python train.py --num_hidden_layers=10 --hidden_size=192 --num_attention_heads=6 --num_key_value_heads=6 --head_dim=64 --intermediate_size=768 --vocab_size=1024 --hidden_act="tanh_gelu" --norm="layernorm" --norm_place="pre" --norm_eps=1e-05 --positions="learned" --qk_norm=false --attn_scale=0.125 --bias="all" --tie_word_embeddings=true --parallel_block=false --init="normal" --init_std_qkv=0.023 --init_std_o=0.023 --init_std_up=0.023 --init_std_down=0.023 --optimizer="soap_variant" --learning_rate=0.00754 --beta1=0.95 --beta2=0.95 --weight_decay=0.093 --lr_head=0.00817 --max_grad_norm=2.0 --warmup_steps=200 --schedule="wsd" --decay_fraction=0.833 --decay_shape="linear" --final_lr_fraction=0.05 --batch_tokens=65536 --max_seq_len=512 --doc_mask=false --train_tokens=204200000 --max_steps=3116 --dataset="wikipedia_en"
Each number is 128 + 32 x the weight over its row's rms, rounded and kept within 0 to 255. Layers, rows and columns count from 0. Numbers have three digits each. The size before them is the row's rms in percent of the matrix's.

# up: layer 3 MLP up, 768x192, rms 0.194, rows 576-595, columns 0-63
# down: layer 3 MLP down (transposed), 768x192, rms 0.171, rows 576-595, columns 0-63
up576 093:156159078119170126142110123114174134061139099097169040097111112097153122183148121154086140149123146115145117128182174048170139147121129101110092134191172059152142157171144158118143066147109125
down576 082:148080111127122149146164085160121135136101118130119167100146170121138115144078146140123140111067120055106151142064109175117163117114133129086156063046150171095167152185089134130071097110194141
up577 098:123156172170181111073155072126148149147141104174104117139156065201145106104132147192123122129138128098092156141204124168097101133085191172100176121117186126104106113127168171125181168131144136
down577 100:107127095056141097128129131081114133183101157076104153122112152069184150121152122121078129177112166165142129061097133100139098063074055092096128121163092108078177143077108104150086126139115186
up578 094:122134182098060126075092089178100140166147121074136127112142118098116130134117155182105113117168153138161133130130068121137142123164155124077126133151118105125059192112183003092106132099160149
down578 087:087185122121129102156120196080149073119169130104134180124097149136171161152108149191131082075073158102139113115118108182107186143124124116161137097083139138086176129174103144126160131152117151
up579 103:124117200144104111174141150149111149156134121129111129126205082111156124104220146128106111116131112126112113084122162101156112074065151131112103146176116120120126138140141157088099111067124134
down579 090:124207168153062141186159116124141107092105115126164129139107152103105125157135128191172100165084091117160119095140125156129155115120085144108108135098083096113073078130078126106112175143114106
up580 102:141156163069111074124161160129133187130132145108201144107097155113123139102087134107121136152193140069105185153169151137148170097140055102144048166121159136196154107151153181141111122108145127
down580 095:159138138185082177203129137138153177148126108092136169148187085124149122200187190162144131134082121094161115184134169186096115147110130090118142078097133191168132061129079075109119109151107139
up581 095:110112132057111155095079154106103157159070089205141152134107139124182077080140107109147136149080162090081123142164173173141106146112078125130128181135163113144119135117110147135210143154091140
down581 090:133124091158099147095095170139103120128129189126155132168162162146121152147119114136103154184120163094077148077133145117114140085140139140120039112120103067109101166129145106070110100092171094
up582 092:182129124190169090122165167171092128108131100154089147065124133129075136096141193174142081166105152137114107123156100071131150102117082165049083108177107236160131123125085120155178128201171186
down582 086:129118172119145111117135116148101096114158146125172116191149159210171138102140078109158119147128118161099176087136133162167139137090144108207107154125118141095134147149212112126107108069122084
up583 108:113047165154146130197108141109114181127172143154106183122113111083173119070088097123134123141150141131133137118137148142138081135117129152080210111121074144165127123189105130179154136124066137
down583 108:121145093123173097127130136102116116073120144130171157122123113139123165091185151124117105141149128118140115145180131072092128170089087118107200116133104157123171139149139173136140134082079149
up584 092:101107099097102128159182080129112158127139050111098115149102073094148138071066103131184109126170132157053104128132162144143175126126107086134147146133180144137125176087160186105151186124108130
down584 087:144058105107119070103181122151088140112117195148143140151162120157112120148172102131106094141094103162125119078106143168086142143112095132153067104101144105137098100108088097148082105132169154
up585 098:105192151123074144174110091095171082134162108152123104139136129143113109082072153096137117085064167099122131132162120142138113059177126128127113145133096158090154177118163154131096074164160139
down585 100:135166157122178118135147168130129105150149111107117161171138145138123100141148136161065139150118101069083115093132103169127162168130133086187118077137160138132172107167058152107120078097144162
up586 091:128111092107117110102135079124100079093136098182109168178108069178135149126117148129191151111155114157070134190158125082107142186083120173087146201117220084029118175162173135139093183117150090
down586 087:083078119067117134135138196059155134167162113108142133129108126158135171101125101146088092182120073161142184176120168144117135064028102187126117137115131152137150128074115158174082153156065167
up587 096:058118147125133165103100155096129150122133155169152126191137160138152133131126116134131157133174124158098132084129105177145115122153130130165174167155136109147227160075121145114146067158062138
down587 093:104128152174149045164113131146155102057077114098132120137098159076202129090142120137152095152194095189053186135146132133144089129104136142109119078107093170172149102174122059123162063122158150
up588 098:094129120122166163158115116134140058143142131147096118165134122116132091145114045093105120206109157099112145110156171127105175148069109116139162113094128183171130160078103085150103098178186052
down588 084:150114163115063131171118144128107115126134125134149133164100127112170128134195173183118145067174094070152174118127147185130182170170129130112124122089121173184114087158091177157113146143113104
up589 108:148102054073169113083192147103178120115185144135102119105135140171138067121108111089107108161170090192155131104144071091081177149166152107093152172175094154099151162127165128147135165145147165
down589 112:176117178126183159113146151108113082153118121122161179080126170088133133172157084137204163138106101097153114085163082102149117151138171085107153173169197083115176175096142072130152122091184115
up590 108:112131116142118147156135153085150152169081110142142080121164105129134186122033143102170106225195182145135142116155060123076120076124133158151107050118138107150153144145099122173130115169091148
down590 110:152128150059140086148160075133117141124091161165162102124124184156168085070165187113212131162120101160074110151145072112152147165152070082093069106134133151132114130089100094158152142126131173
up591 099:193179096170131097123146144119219153095102111108121099117094062114159124139129165138131151130166143119139134088125117227143120165105138191149131144116154099124062139081134116093117089133166147
down591 102:121049153143110155174115142155113066110147170132133090139161166150144133112134074177110109148109102145103085189130117054167150129104123053154152099103126106160150107128116095128107064126131065
up592 112:072174144167105142106111137187140169107147128135135114136075137127105151108149100103167151173093092114170102107171140097161092118130060114120151144135165160128118120119177119102186085124171116
down592 108:114123131128145141121085176091145120120108159159191090116144173148069121111085190127191131097109184128147152142080063126172103183123140140088127065131164168139184152103198134135177087179104162
up593 101:132098175147171156156141155133154137096179124156080091155108094164077154151127120145067145092125096144146102164139140123090139117100107083101143158166102092134167064121113149135096115118123121
down593 101:099136120093137129095148104069165140174153117182171128135154152094124095131125109156105123125046199074104117090118113091156118114094164113143166029115111107191129101145094154134124136072107108
up594 101:088135038171119147186146119094136179091136108117089196153137163152136140118082079130113130153099111171121134138119078143169172125119139114106108157129089056139119181114127159142081140178154161
down594 097:138147102126135148134081114174068186108126168114144106114158126110130140167121137129104085111113160128145086101138057179090135081065152136112108126128109140221116085116110152120153083141121112
up595 105:180123130136148123117166131126136086193123109079044108140162061146128057082105127164117151118135143140090091133110172152120095107087155213164116132182109079155084118122098080140089127084159186
down595 100:132156163122176105102134118195164121059055151116180136081073140138073114169126140109196107098157128102182109091112157129127131151198145128132202126144104141130172133122110159159132133166112167